Weights of a small GPT-style language model, trained from scratch on English Wikipedia.
Size: width 192, 6 heads of 32 (1 for keys and values).
Architecture: LayerNorm before each block, rotary positions, tied embeddings.
Training: a variant of Adam for these matrices, 132M tokens.
Each number is 50 + 12 x the weight over the matrix's rms, rounded and kept within 0 to 99. Layers, rows and columns count from 0.

# layer 2 MLP down, 192x768, rms 0.09, rows 64-191, columns 528-575
37 43 46 52 40 74 42 49 51 49 00 53 43 54 49 48 55 55 52 46 43 50 47 51 48 30 50 20 50 52 49 44 69 44 49 50 50 48 45 56 54 50 50 51 53 43 51 44
42 32 56 48 43 46 39 51 51 56 15 46 54 42 49 46 50 56 57 46 50 49 52 57 54 24 50 58 49 47 48 50 51 47 47 36 57 51 50 50 37 53 53 51 54 54 49 47
80 48 32 48 33 68 59 50 59 52 51 49 52 67 50 49 56 55 52 43 45 50 47 54 53 46 51 48 49 51 48 53 54 49 48 40 50 46 47 54 26 49 46 52 50 51 49 54
27 67 50 49 88 91 44 47 47 48 19 47 52 79 49 47 55 58 40 46 46 49 52 42 51 44 50 47 46 56 51 56 38 51 47 79 48 46 43 53 58 56 45 53 52 50 48 49
72 49 30 50 30 78 52 48 39 48 53 47 53 64 49 51 50 46 53 51 47 50 54 49 52 46 49 44 47 59 47 51 46 48 53 58 50 52 50 53 41 49 52 49 48 51 50 58
39 44 90 48 56 52 54 43 48 47 38 47 46 44 50 49 48 42 58 50 48 50 41 47 51 31 51 23 48 52 47 52 76 46 48 52 47 52 49 50 51 47 50 51 47 53 49 44
42 21 56 49 49 06 51 52 50 49 69 50 53 26 50 49 44 48 42 44 49 51 52 52 47 07 50 66 49 49 52 48 45 53 46 40 46 50 46 44 52 51 45 50 53 50 50 60
59 95 31 51 33 72 59 49 38 47 51 48 47 49 49 52 55 54 47 47 47 49 50 46 50 42 50 38 43 50 52 56 48 48 52 74 48 49 55 52 43 48 55 56 50 49 50 42
36 38 47 48 23 38 54 50 44 55 59 52 49 49 49 46 50 55 48 43 50 50 53 49 51 61 50 38 44 53 50 52 32 52 48 53 48 50 45 51 51 48 52 49 45 51 51 46
36 01 74 51 28 73 56 50 49 44 65 49 55 78 51 51 51 51 48 41 54 48 52 53 51 74 50 53 49 48 52 56 32 51 51 52 51 54 44 45 80 52 51 44 47 48 51 48
31 65 63 52 71 49 53 48 52 47 52 48 52 44 49 49 50 42 45 49 51 51 54 53 49 63 49 43 45 55 49 51 71 51 50 42 47 55 41 50 48 46 44 52 45 43 50 51
69 45 56 50 18 38 51 53 46 51 37 49 51 72 51 51 49 52 49 57 54 48 53 50 51 70 50 21 48 56 46 53 60 47 47 45 50 57 47 54 76 49 51 51 48 53 51 62
68 75 39 50 64 27 57 52 61 52 38 52 51 43 49 50 52 49 44 51 51 49 42 53 52 51 52 64 46 43 47 46 42 49 47 29 52 50 44 49 52 46 50 52 42 53 51 44
60 51 43 53 72 34 47 50 50 52 45 48 55 54 50 51 48 52 50 46 49 51 52 51 47 65 49 47 51 53 54 50 71 54 48 71 47 56 54 48 36 47 53 43 52 51 51 56
58 48 46 49 80 59 51 49 45 56 33 53 48 35 50 48 54 51 53 49 49 51 53 51 50 46 50 63 57 46 50 47 36 49 54 08 50 45 44 42 47 50 53 49 53 53 48 52
32 35 44 51 35 44 50 53 45 52 44 49 55 55 50 57 50 41 58 51 45 52 44 54 50 15 50 77 46 51 53 54 73 49 48 37 49 55 50 50 22 47 51 52 53 50 49 50
57 80 28 51 41 38 43 53 48 51 54 50 51 19 49 52 45 55 51 53 49 50 50 43 49 62 50 60 49 57 51 50 46 52 49 53 52 60 50 53 45 46 50 53 52 46 48 53
07 76 50 49 24 05 55 50 45 49 25 48 47 51 50 47 50 58 59 59 50 51 50 44 51 35 50 47 56 52 49 47 53 50 53 97 56 54 54 49 77 45 56 54 47 46 46 53
48 60 45 50 27 74 51 49 49 46 28 54 45 75 53 51 42 46 56 49 47 50 42 52 49 52 50 30 53 51 52 42 45 47 51 53 53 49 50 55 63 48 56 50 52 48 48 43
42 50 54 49 37 96 51 47 46 56 28 54 47 37 50 51 45 51 47 52 46 51 46 43 50 59 50 64 52 53 54 47 55 48 47 31 52 48 55 49 44 52 50 42 49 51 47 47
72 38 37 48 36 47 57 48 50 48 80 48 42 34 51 52 50 41 46 49 53 49 53 49 47 61 50 43 54 42 46 49 63 53 51 79 47 45 45 50 58 53 48 50 44 45 53 47
29 82 39 47 67 45 59 51 55 46 60 50 53 59 48 56 47 48 57 58 48 50 52 54 53 70 51 44 46 41 46 49 56 46 51 50 51 43 51 48 40 47 53 52 53 50 51 42
60 33 99 52 39 00 43 53 42 45 49 50 49 67 50 54 51 47 46 49 49 50 46 56 46 44 50 61 57 46 49 47 41 51 48 45 51 54 52 48 53 50 49 53 53 53 48 53
45 35 63 47 77 53 56 44 55 49 41 50 52 44 49 51 52 55 57 44 50 49 54 47 49 45 50 53 54 43 50 52 60 48 48 49 54 42 54 46 57 48 47 55 45 53 46 57
46 40 56 50 37 43 54 50 47 54 43 54 53 33 52 50 52 50 48 44 60 51 53 54 52 17 49 74 47 42 50 47 67 49 46 66 47 49 45 50 25 54 55 52 51 52 51 48
58 57 37 52 36 36 56 50 59 49 30 50 52 70 50 57 43 50 45 48 54 50 39 42 49 46 50 35 51 42 50 51 22 50 53 31 50 52 54 49 54 45 50 49 47 55 51 52
76 43 35 52 69 53 51 50 61 50 72 50 50 58 51 53 46 53 52 51 46 51 45 53 49 77 50 56 51 49 51 48 57 48 51 42 50 48 50 50 48 44 47 54 50 55 50 51
40 47 44 49 66 34 57 47 55 45 48 48 50 56 51 51 47 54 52 45 53 50 56 46 47 56 50 65 51 47 54 52 36 46 52 52 47 50 48 47 42 54 48 53 45 52 51 58
23 56 55 53 68 31 54 52 46 50 74 51 49 66 51 53 46 52 46 47 56 50 51 46 52 40 50 41 50 54 50 48 56 45 47 18 47 51 48 50 28 50 49 49 56 51 53 57
62 84 69 46 71 81 56 52 58 43 65 46 53 64 50 49 53 52 54 48 50 49 52 55 50 58 50 59 45 48 47 49 69 52 55 49 51 51 51 48 31 47 47 45 51 48 51 49
60 59 77 51 32 72 52 52 47 52 80 47 53 80 51 51 49 51 46 60 49 51 54 52 51 77 50 41 51 55 47 53 35 50 52 77 49 62 47 53 83 49 54 49 46 54 53 63
69 75 22 50 10 56 46 51 48 53 35 50 45 48 51 48 58 55 50 57 59 50 39 45 50 41 51 50 55 52 50 51 59 55 50 21 46 51 47 52 66 49 51 48 53 53 48 54
62 62 65 51 77 30 45 46 46 48 15 49 48 46 49 48 51 49 44 41 49 52 48 50 47 93 49 61 45 37 46 49 44 46 47 37 51 44 40 51 32 45 51 53 53 45 49 49
79 52 42 49 61 11 50 52 46 48 70 51 46 46 51 53 45 52 59 51 54 50 61 52 50 50 50 29 48 46 50 53 61 49 55 18 51 45 47 53 68 53 51 49 47 53 51 50
30 31 47 47 39 26 54 48 49 45 60 51 52 61 51 45 46 51 47 45 52 50 40 51 53 42 50 79 50 51 47 56 64 51 53 13 49 51 55 49 47 46 47 47 51 48 48 46
63 23 54 52 37 35 53 49 57 51 58 52 46 67 52 49 45 42 45 43 54 50 46 46 48 72 50 47 46 45 53 53 54 51 53 44 50 51 48 51 65 54 50 54 50 48 52 49
36 13 61 51 33 35 41 56 49 55 41 47 51 15 50 50 50 46 57 58 48 50 59 48 47 71 50 68 50 47 50 50 38 49 51 33 50 56 46 48 36 49 49 55 50 46 51 44
61 87 32 50 67 37 33 51 66 50 28 48 51 32 49 45 57 50 40 43 52 51 48 53 51 40 50 78 45 50 54 50 28 49 48 54 48 52 39 51 36 46 50 52 46 50 51 41
40 21 34 48 31 38 41 52 46 48 17 53 51 40 50 49 45 54 51 44 49 50 52 55 50 51 49 68 56 47 53 52 40 50 52 85 50 51 52 51 29 51 49 51 51 50 49 43
58 56 26 51 31 81 47 47 49 56 38 49 51 84 49 44 58 48 52 51 50 50 47 59 51 55 51 45 52 45 53 49 17 49 45 51 49 48 52 55 50 51 50 50 48 52 49 48
84 66 27 50 42 37 46 52 56 52 49 49 56 71 49 50 48 61 49 54 53 51 46 51 48 37 50 75 58 44 49 45 69 50 54 23 47 53 51 48 49 52 52 46 42 51 50 46
35 22 53 53 79 43 48 58 45 49 42 52 51 65 51 50 48 41 43 51 50 49 51 45 55 51 50 60 48 49 53 49 31 49 48 65 45 52 51 47 60 50 51 51 56 47 49 45
68 55 50 50 62 68 47 49 50 49 26 49 56 40 48 57 55 48 46 49 49 51 62 49 47 54 49 58 52 50 51 50 64 48 47 36 51 53 44 49 68 47 50 46 51 49 50 50
22 56 48 50 28 59 56 51 58 48 51 50 53 22 50 51 47 50 49 52 48 49 55 49 51 59 49 31 45 51 47 53 41 50 51 48 50 45 59 56 25 52 48 47 49 48 52 42
35 73 61 51 38 49 62 50 52 52 54 50 51 78 50 53 44 41 54 48 53 50 55 56 48 52 51 56 52 44 48 54 24 54 51 65 50 56 51 50 58 58 54 45 47 48 50 40
40 56 76 50 48 30 50 51 53 55 35 52 52 40 51 57 52 46 48 45 45 50 54 50 51 45 49 11 45 53 55 56 50 52 47 50 51 50 59 46 63 53 49 49 49 53 48 47
62 68 47 53 27 61 45 47 40 53 43 49 50 41 50 46 45 48 47 49 52 51 50 48 50 56 51 56 54 47 48 44 09 52 52 53 48 47 49 49 82 49 47 47 51 47 52 55
18 46 29 52 38 43 53 50 52 48 35 50 44 38 49 50 49 51 55 55 55 51 53 44 53 15 50 40 51 51 48 47 47 52 53 49 50 43 51 52 65 52 47 46 48 49 50 52
58 62 38 51 48 25 36 48 42 48 50 49 51 55 52 51 49 50 50 50 50 49 48 49 51 12 50 40 54 49 50 54 44 55 47 56 53 51 53 44 38 50 53 50 47 55 48 51
70 62 13 49 14 55 51 54 48 48 55 53 46 31 50 45 48 46 52 51 50 51 54 58 52 41 50 20 52 46 47 53 66 45 53 56 48 53 50 50 74 49 46 53 49 44 48 45
12 65 58 52 57 69 53 48 49 49 53 48 46 46 50 54 53 48 47 46 44 50 50 45 48 39 50 48 52 49 48 49 74 54 52 65 50 53 47 46 70 47 46 48 41 51 49 48
65 51 59 49 40 42 65 45 51 49 84 50 53 72 49 51 47 45 49 52 49 50 51 53 48 49 50 09 47 53 45 46 38 46 53 47 57 49 52 48 34 52 47 51 46 46 51 42
57 50 51 50 77 59 53 51 48 53 62 45 49 36 48 44 48 47 51 50 45 50 47 52 51 79 50 25 48 51 49 52 61 47 51 45 48 51 50 57 43 48 47 49 51 47 47 46
68 26 57 50 42 64 42 52 48 44 61 53 46 46 49 53 57 47 47 51 51 52 53 47 55 51 49 43 53 51 48 51 38 47 52 30 52 48 49 53 26 54 51 53 45 51 49 53
47 43 52 50 35 61 46 52 46 46 64 51 44 30 51 52 51 48 59 52 48 49 56 46 52 62 50 61 53 58 49 48 61 43 52 40 48 51 43 50 46 48 47 49 57 49 51 62
63 42 95 50 27 43 45 52 55 55 53 49 52 90 49 54 48 55 47 54 44 49 48 53 54 65 51 53 47 54 49 55 46 55 48 25 53 54 44 51 57 48 50 48 50 52 49 51
51 38 37 50 56 88 57 56 46 54 69 56 53 30 51 54 54 57 50 43 50 50 41 52 49 75 50 60 51 46 53 48 69 53 47 67 49 54 50 53 29 50 49 48 52 48 49 45
55 34 77 51 46 65 59 49 49 54 56 52 52 49 52 49 50 51 51 62 48 50 48 47 49 55 50 21 51 49 51 52 61 53 45 64 56 49 50 49 40 53 53 48 48 47 48 50
07 29 40 47 61 84 46 53 43 47 42 51 51 68 50 52 53 51 47 52 49 50 45 51 50 38 50 59 49 53 52 45 68 52 52 32 48 48 53 52 44 53 51 52 54 55 49 43
32 54 97 52 71 04 50 50 51 48 42 53 47 53 48 48 44 52 55 56 44 49 59 49 49 99 49 71 50 40 47 48 47 50 51 37 49 53 48 47 41 53 48 45 51 45 50 47
51 52 36 51 47 57 35 48 49 48 60 51 49 57 50 47 51 60 44 46 48 50 58 47 53 55 49 54 49 41 49 54 31 52 48 42 44 54 48 54 47 52 43 53 57 48 52 57
67 47 27 48 45 57 56 50 46 44 62 48 52 49 49 47 53 56 49 51 47 50 55 51 51 82 50 22 49 54 46 47 77 49 53 58 55 51 50 46 42 46 51 45 45 43 52 44
45 43 60 51 63 71 45 50 45 50 16 46 50 59 51 53 51 46 40 55 47 51 51 49 50 83 50 36 50 56 50 43 69 54 47 45 47 64 44 43 68 46 51 51 48 48 51 53
70 64 51 49 67 35 47 46 40 47 66 49 50 44 49 47 48 44 43 43 45 49 53 51 54 49 50 62 48 50 51 46 33 47 51 37 50 50 48 48 50 53 47 51 53 51 51 58
58 53 68 51 41 49 51 50 49 54 64 48 51 23 51 54 58 49 48 49 49 50 41 52 48 38 50 47 49 52 54 47 38 50 53 57 48 55 43 56 48 50 55 52 52 44 49 49
75 29 53 52 15 45 53 51 50 53 57 55 54 49 50 53 51 46 42 50 48 50 53 42 51 55 50 67 50 61 54 47 48 53 48 26 54 46 48 51 34 50 49 45 47 49 51 40
49 38 39 52 69 83 59 48 47 53 27 50 50 55 49 53 48 52 54 51 52 51 50 53 55 49 50 75 51 45 49 49 62 51 47 52 49 49 53 52 69 53 55 48 50 48 49 52
60 49 37 50 18 35 54 50 55 51 60 52 47 43 51 44 55 52 56 52 46 50 53 43 54 58 50 54 50 49 49 53 24 48 52 30 52 55 55 50 36 49 52 51 49 48 50 40
67 72 16 51 75 19 52 48 60 47 67 46 56 22 51 54 53 54 47 44 55 50 54 46 50 15 50 50 46 50 51 51 18 54 49 79 56 51 46 51 36 51 52 52 46 51 52 58
75 36 43 51 76 26 36 50 49 47 52 49 53 57 51 52 56 52 50 55 57 49 51 52 50 47 50 76 51 53 49 48 79 52 52 59 48 55 56 51 83 50 49 58 47 48 51 58
79 27 09 50 21 65 46 51 51 54 17 52 49 55 50 47 55 55 49 49 43 50 43 50 50 45 50 57 54 48 48 49 55 48 47 37 46 45 48 48 64 46 49 52 50 54 49 51
57 27 44 50 39 76 53 50 52 52 60 50 47 46 49 44 50 45 57 47 46 49 51 45 48 75 49 37 52 49 45 56 60 48 54 32 47 53 48 50 71 49 42 53 48 45 48 49
55 56 30 49 55 65 54 53 54 50 34 48 53 60 52 53 52 51 47 45 45 50 49 57 50 97 50 99 52 46 51 47 10 55 48 46 48 54 56 47 23 51 53 52 52 55 49 47
31 54 57 50 73 26 62 52 55 49 23 52 55 76 50 50 46 50 54 48 48 50 54 47 48 56 50 62 50 46 47 53 47 50 52 31 55 53 49 44 99 51 45 52 53 44 50 46
56 53 54 54 60 33 57 49 55 48 49 49 45 64 49 50 54 46 46 49 48 50 55 49 52 48 50 32 53 56 50 52 34 46 51 78 46 54 50 48 94 50 48 46 49 49 51 52
51 64 53 51 48 64 54 48 43 45 99 49 50 54 49 49 48 44 46 49 48 49 55 54 54 57 50 70 46 51 45 53 31 48 48 35 57 41 57 47 45 48 45 51 44 58 50 53
46 45 39 47 47 42 47 51 53 48 55 50 51 42 48 51 48 55 49 51 50 51 53 51 58 63 50 69 49 53 47 55 36 54 53 49 53 47 48 52 36 52 51 57 51 57 49 57
67 22 45 50 32 40 62 52 53 47 04 51 52 59 49 51 47 58 52 44 49 49 43 54 50 44 50 82 52 56 50 51 99 47 52 36 52 43 53 53 45 49 48 55 55 48 50 46
44 43 68 49 49 31 56 48 54 52 67 51 51 28 49 47 51 59 49 47 57 51 45 48 49 28 51 43 48 45 48 49 50 49 48 57 47 46 54 43 31 50 51 51 47 51 49 50
48 33 65 51 65 41 52 50 39 49 64 53 48 45 50 49 47 47 47 51 52 49 49 53 52 52 49 54 52 50 48 48 79 47 53 66 49 54 46 49 50 48 44 46 50 49 51 45
37 55 56 47 40 52 50 48 52 50 46 52 51 35 51 49 54 50 54 44 55 51 51 55 46 42 49 67 53 43 47 52 30 54 48 72 53 45 47 58 42 50 48 51 54 45 52 51
29 73 53 48 45 17 51 51 49 58 66 47 54 45 51 46 49 54 49 51 53 50 42 50 49 33 51 74 52 50 51 46 50 49 47 53 48 57 44 50 33 44 47 51 52 47 49 56
30 37 72 50 69 79 48 53 42 47 64 50 48 09 50 49 50 54 52 49 48 51 42 50 50 21 51 67 55 53 53 49 35 51 48 35 47 55 51 52 36 48 51 43 53 51 51 48
43 15 62 46 79 32 35 46 41 51 34 48 49 45 50 53 45 42 45 46 51 50 45 55 47 37 50 48 51 54 48 47 38 52 53 13 56 51 46 48 22 45 50 43 47 46 51 51
35 28 43 51 69 40 58 46 52 52 44 50 52 59 51 48 48 45 55 49 47 51 56 53 49 35 50 24 49 50 48 52 29 49 48 46 52 56 50 53 54 50 54 56 52 52 49 57
38 55 17 51 60 35 53 50 55 50 61 49 50 26 50 52 49 52 47 51 49 51 43 50 49 20 51 56 49 45 48 48 45 55 47 40 47 49 52 48 55 52 49 45 48 55 51 43
66 27 66 47 41 35 47 53 39 52 58 50 54 77 51 51 52 48 45 57 52 50 53 47 53 22 50 47 49 44 49 47 46 55 48 57 48 51 55 51 53 53 51 46 53 53 51 42
70 30 30 50 27 45 53 49 50 47 67 49 51 62 49 51 46 50 58 64 61 51 46 49 49 67 51 59 46 54 49 50 46 50 52 49 51 43 51 53 44 51 53 53 50 56 53 42
33 20 87 50 56 57 54 53 48 47 66 48 53 41 49 51 47 54 53 52 54 49 46 56 52 44 51 71 51 56 55 53 54 52 53 50 48 52 46 54 31 50 49 54 52 53 51 50
20 64 58 54 59 34 54 50 45 49 56 53 50 54 50 50 47 46 49 53 56 50 51 49 51 89 49 57 44 51 53 52 52 47 49 72 48 53 54 48 31 47 51 47 51 53 53 55
65 80 55 51 51 72 51 50 54 50 84 53 53 37 51 53 46 53 50 49 53 49 54 47 53 62 50 42 51 57 49 52 30 50 46 38 54 56 52 49 63 56 52 46 47 53 51 56
44 43 82 49 63 51 51 51 44 45 51 51 44 23 49 52 54 50 53 48 50 50 42 43 49 32 49 28 53 56 52 49 41 53 52 71 48 53 57 54 25 55 50 50 51 48 52 57
60 24 31 48 68 50 58 51 46 58 52 54 48 41 50 53 49 47 50 53 53 49 54 57 50 37 50 72 53 48 54 48 85 52 53 22 44 53 50 50 69 53 51 47 46 59 52 56
84 37 37 48 77 48 54 48 52 49 55 48 51 48 50 43 54 51 49 48 47 50 48 56 53 47 50 72 48 52 49 50 69 53 50 52 47 53 49 52 28 50 49 55 47 52 48 58
45 49 92 48 43 61 51 47 46 54 41 50 47 76 50 55 53 48 45 57 49 50 47 48 46 63 50 31 53 53 52 51 66 52 49 30 54 54 54 52 52 49 54 44 46 54 51 53
33 70 42 50 09 44 42 53 52 49 53 48 48 53 49 48 58 48 53 62 52 50 45 45 47 54 50 20 50 47 51 48 32 47 48 50 53 52 53 53 17 50 48 52 49 48 49 49
28 28 39 47 67 24 31 52 61 48 47 53 48 57 50 43 52 52 48 45 43 51 55 56 47 44 50 47 49 44 54 52 47 45 51 60 45 53 48 50 72 50 49 54 50 49 50 47
47 77 48 52 74 55 50 45 56 53 48 49 51 39 51 56 50 47 60 44 47 50 49 53 44 40 50 49 51 46 46 49 75 53 51 50 50 50 48 55 55 50 53 51 55 50 51 52
87 82 00 49 55 77 57 52 45 52 51 53 47 95 51 49 47 45 61 53 44 50 46 55 50 36 50 57 52 51 50 49 61 53 52 24 53 48 47 48 76 46 44 49 48 57 50 51
27 59 51 50 55 38 59 52 47 52 42 49 50 61 53 44 53 50 54 53 49 50 45 58 47 43 50 55 50 54 55 50 60 48 51 48 53 49 51 52 71 50 52 52 52 58 49 57
74 55 54 47 30 78 48 49 49 54 71 51 56 62 49 49 52 54 52 48 51 50 58 54 53 59 49 64 49 51 54 51 66 51 51 28 49 51 52 48 06 49 42 53 47 49 48 57
40 72 94 50 47 60 56 49 49 46 28 46 47 54 50 47 49 43 58 46 49 50 49 43 46 53 51 51 53 48 52 54 61 50 53 30 48 51 50 53 40 54 49 52 47 46 51 47
57 68 25 52 99 51 52 52 59 48 66 52 45 13 51 45 49 61 52 56 43 51 50 46 49 38 50 34 49 51 45 51 49 47 53 63 51 42 51 43 60 48 55 55 51 56 47 50
33 62 37 49 43 75 49 53 48 54 49 51 49 24 50 47 52 39 44 47 53 50 50 49 49 99 50 28 54 47 52 50 78 51 53 42 55 46 51 50 47 51 50 48 48 48 51 53
33 49 48 50 84 53 46 50 60 52 47 51 53 85 51 50 50 51 46 45 52 50 50 57 53 44 50 37 46 57 52 48 57 54 56 50 52 52 56 56 42 48 58 52 45 53 48 58
77 53 62 47 61 99 41 53 59 44 32 47 50 59 51 48 47 50 42 45 53 50 51 54 55 55 50 60 42 49 48 52 41 47 53 00 55 52 47 48 56 42 51 49 47 56 48 45
55 59 01 54 49 39 43 50 52 48 00 55 44 36 51 48 51 51 45 52 52 48 47 47 49 46 50 43 54 49 46 49 44 48 52 43 53 44 49 49 26 48 50 49 54 55 48 45
15 59 78 47 61 41 51 53 43 50 29 51 51 40 49 55 54 52 40 46 51 50 54 54 50 67 51 59 50 45 48 48 62 51 47 65 52 49 48 49 27 50 41 45 53 45 52 51
79 61 49 51 49 41 50 49 49 50 75 48 43 39 50 50 47 49 49 52 52 51 44 50 53 46 50 52 54 48 52 45 44 51 48 68 49 44 54 55 56 50 53 48 49 51 51 52
58 37 37 50 65 62 42 50 50 54 30 50 50 83 50 49 48 54 49 49 55 50 48 51 48 51 50 33 50 53 49 47 85 50 54 42 53 50 48 47 39 50 48 51 57 50 51 40
70 51 44 49 21 44 52 54 53 52 30 48 50 31 50 58 54 51 50 58 49 52 45 54 49 49 50 41 49 57 51 50 69 53 52 68 48 48 52 53 75 52 51 50 50 48 50 65
21 62 47 49 77 66 55 48 50 56 30 49 52 46 48 50 52 51 52 38 46 50 42 50 49 68 50 75 46 54 53 46 43 49 46 34 50 46 49 49 23 45 52 51 47 49 51 49
48 92 60 48 50 28 49 51 56 50 43 50 44 68 51 52 52 52 52 52 53 50 50 47 48 56 51 68 44 49 46 54 44 51 49 40 52 52 44 55 40 48 48 46 53 49 50 50
69 65 38 52 36 48 49 47 52 51 63 50 55 45 52 47 46 56 50 44 46 50 51 51 51 51 50 19 51 51 49 51 64 48 45 44 53 46 40 42 91 54 48 51 46 50 47 45
07 02 47 52 42 82 52 46 46 53 53 47 47 46 50 57 49 41 48 43 49 49 52 57 52 42 51 37 53 53 50 53 18 49 53 41 49 45 52 56 83 54 45 43 45 54 47 54
49 37 60 50 61 77 46 46 52 48 67 49 50 50 50 49 48 49 48 51 51 50 59 45 46 26 49 42 50 57 49 51 45 56 48 36 48 50 46 55 19 50 48 46 48 52 50 55
19 36 34 50 64 79 53 46 42 51 74 53 49 23 52 48 51 52 50 45 50 50 48 49 48 55 50 20 53 54 49 54 58 49 47 68 55 50 58 60 38 54 49 51 52 49 49 40
82 00 20 50 49 35 37 50 56 53 51 48 49 42 50 52 47 49 54 53 51 48 48 46 49 68 50 52 54 47 44 43 58 51 53 49 56 51 47 47 54 49 52 49 44 53 48 51
64 36 48 48 40 74 42 54 49 52 35 52 54 78 51 48 49 51 50 50 50 51 53 51 50 35 50 56 54 44 53 46 54 49 53 40 50 59 48 46 39 51 45 52 55 45 47 48
74 21 85 51 72 40 56 46 48 49 43 52 51 36 51 45 50 50 50 52 51 52 50 51 55 07 50 56 47 44 53 55 63 46 48 41 49 49 53 45 59 48 52 52 50 50 51 50
77 53 44 50 44 48 57 51 53 51 73 50 47 65 48 49 48 50 49 45 57 50 52 51 54 35 50 59 50 52 53 46 37 52 49 39 44 46 48 45 65 51 47 50 46 49 51 50
14 41 21 52 36 72 45 51 45 54 59 52 45 67 52 53 48 39 57 56 49 49 56 45 48 42 50 68 55 48 53 52 42 46 52 37 52 50 49 52 65 53 47 52 51 49 49 39
05 64 84 49 41 12 59 49 56 49 94 51 51 64 49 44 51 50 53 49 44 51 53 57 50 56 49 49 43 44 47 47 07 53 47 52 46 42 50 51 35 48 56 54 49 50 50 48
41 61 38 49 73 45 44 45 51 45 39 47 50 55 51 43 51 56 51 46 48 50 45 53 47 25 50 44 47 41 52 50 49 45 45 31 52 40 57 55 52 53 53 47 47 51 52 53
71 69 56 52 61 16 40 51 53 52 63 53 49 55 50 51 54 49 48 48 47 49 53 51 48 61 50 51 46 55 53 48 41 54 48 46 53 51 46 49 28 53 43 51 47 53 50 40
60 69 50 48 44 65 54 50 46 46 33 53 47 74 51 48 56 51 50 57 46 51 43 53 48 66 50 34 52 55 53 51 34 49 52 56 45 49 50 49 65 47 47 53 50 53 48 46
48 56 39 49 41 42 59 51 44 54 73 52 52 15 51 46 48 45 51 53 55 50 46 43 45 47 50 51 45 44 47 47 34 54 52 40 54 47 59 46 57 55 49 54 49 47 53 43
10 57 54 48 54 51 41 52 55 55 18 49 56 79 53 57 44 54 41 52 48 50 50 48 52 43 49 61 45 45 52 46 55 48 48 12 52 55 54 51 69 47 55 54 55 53 48 63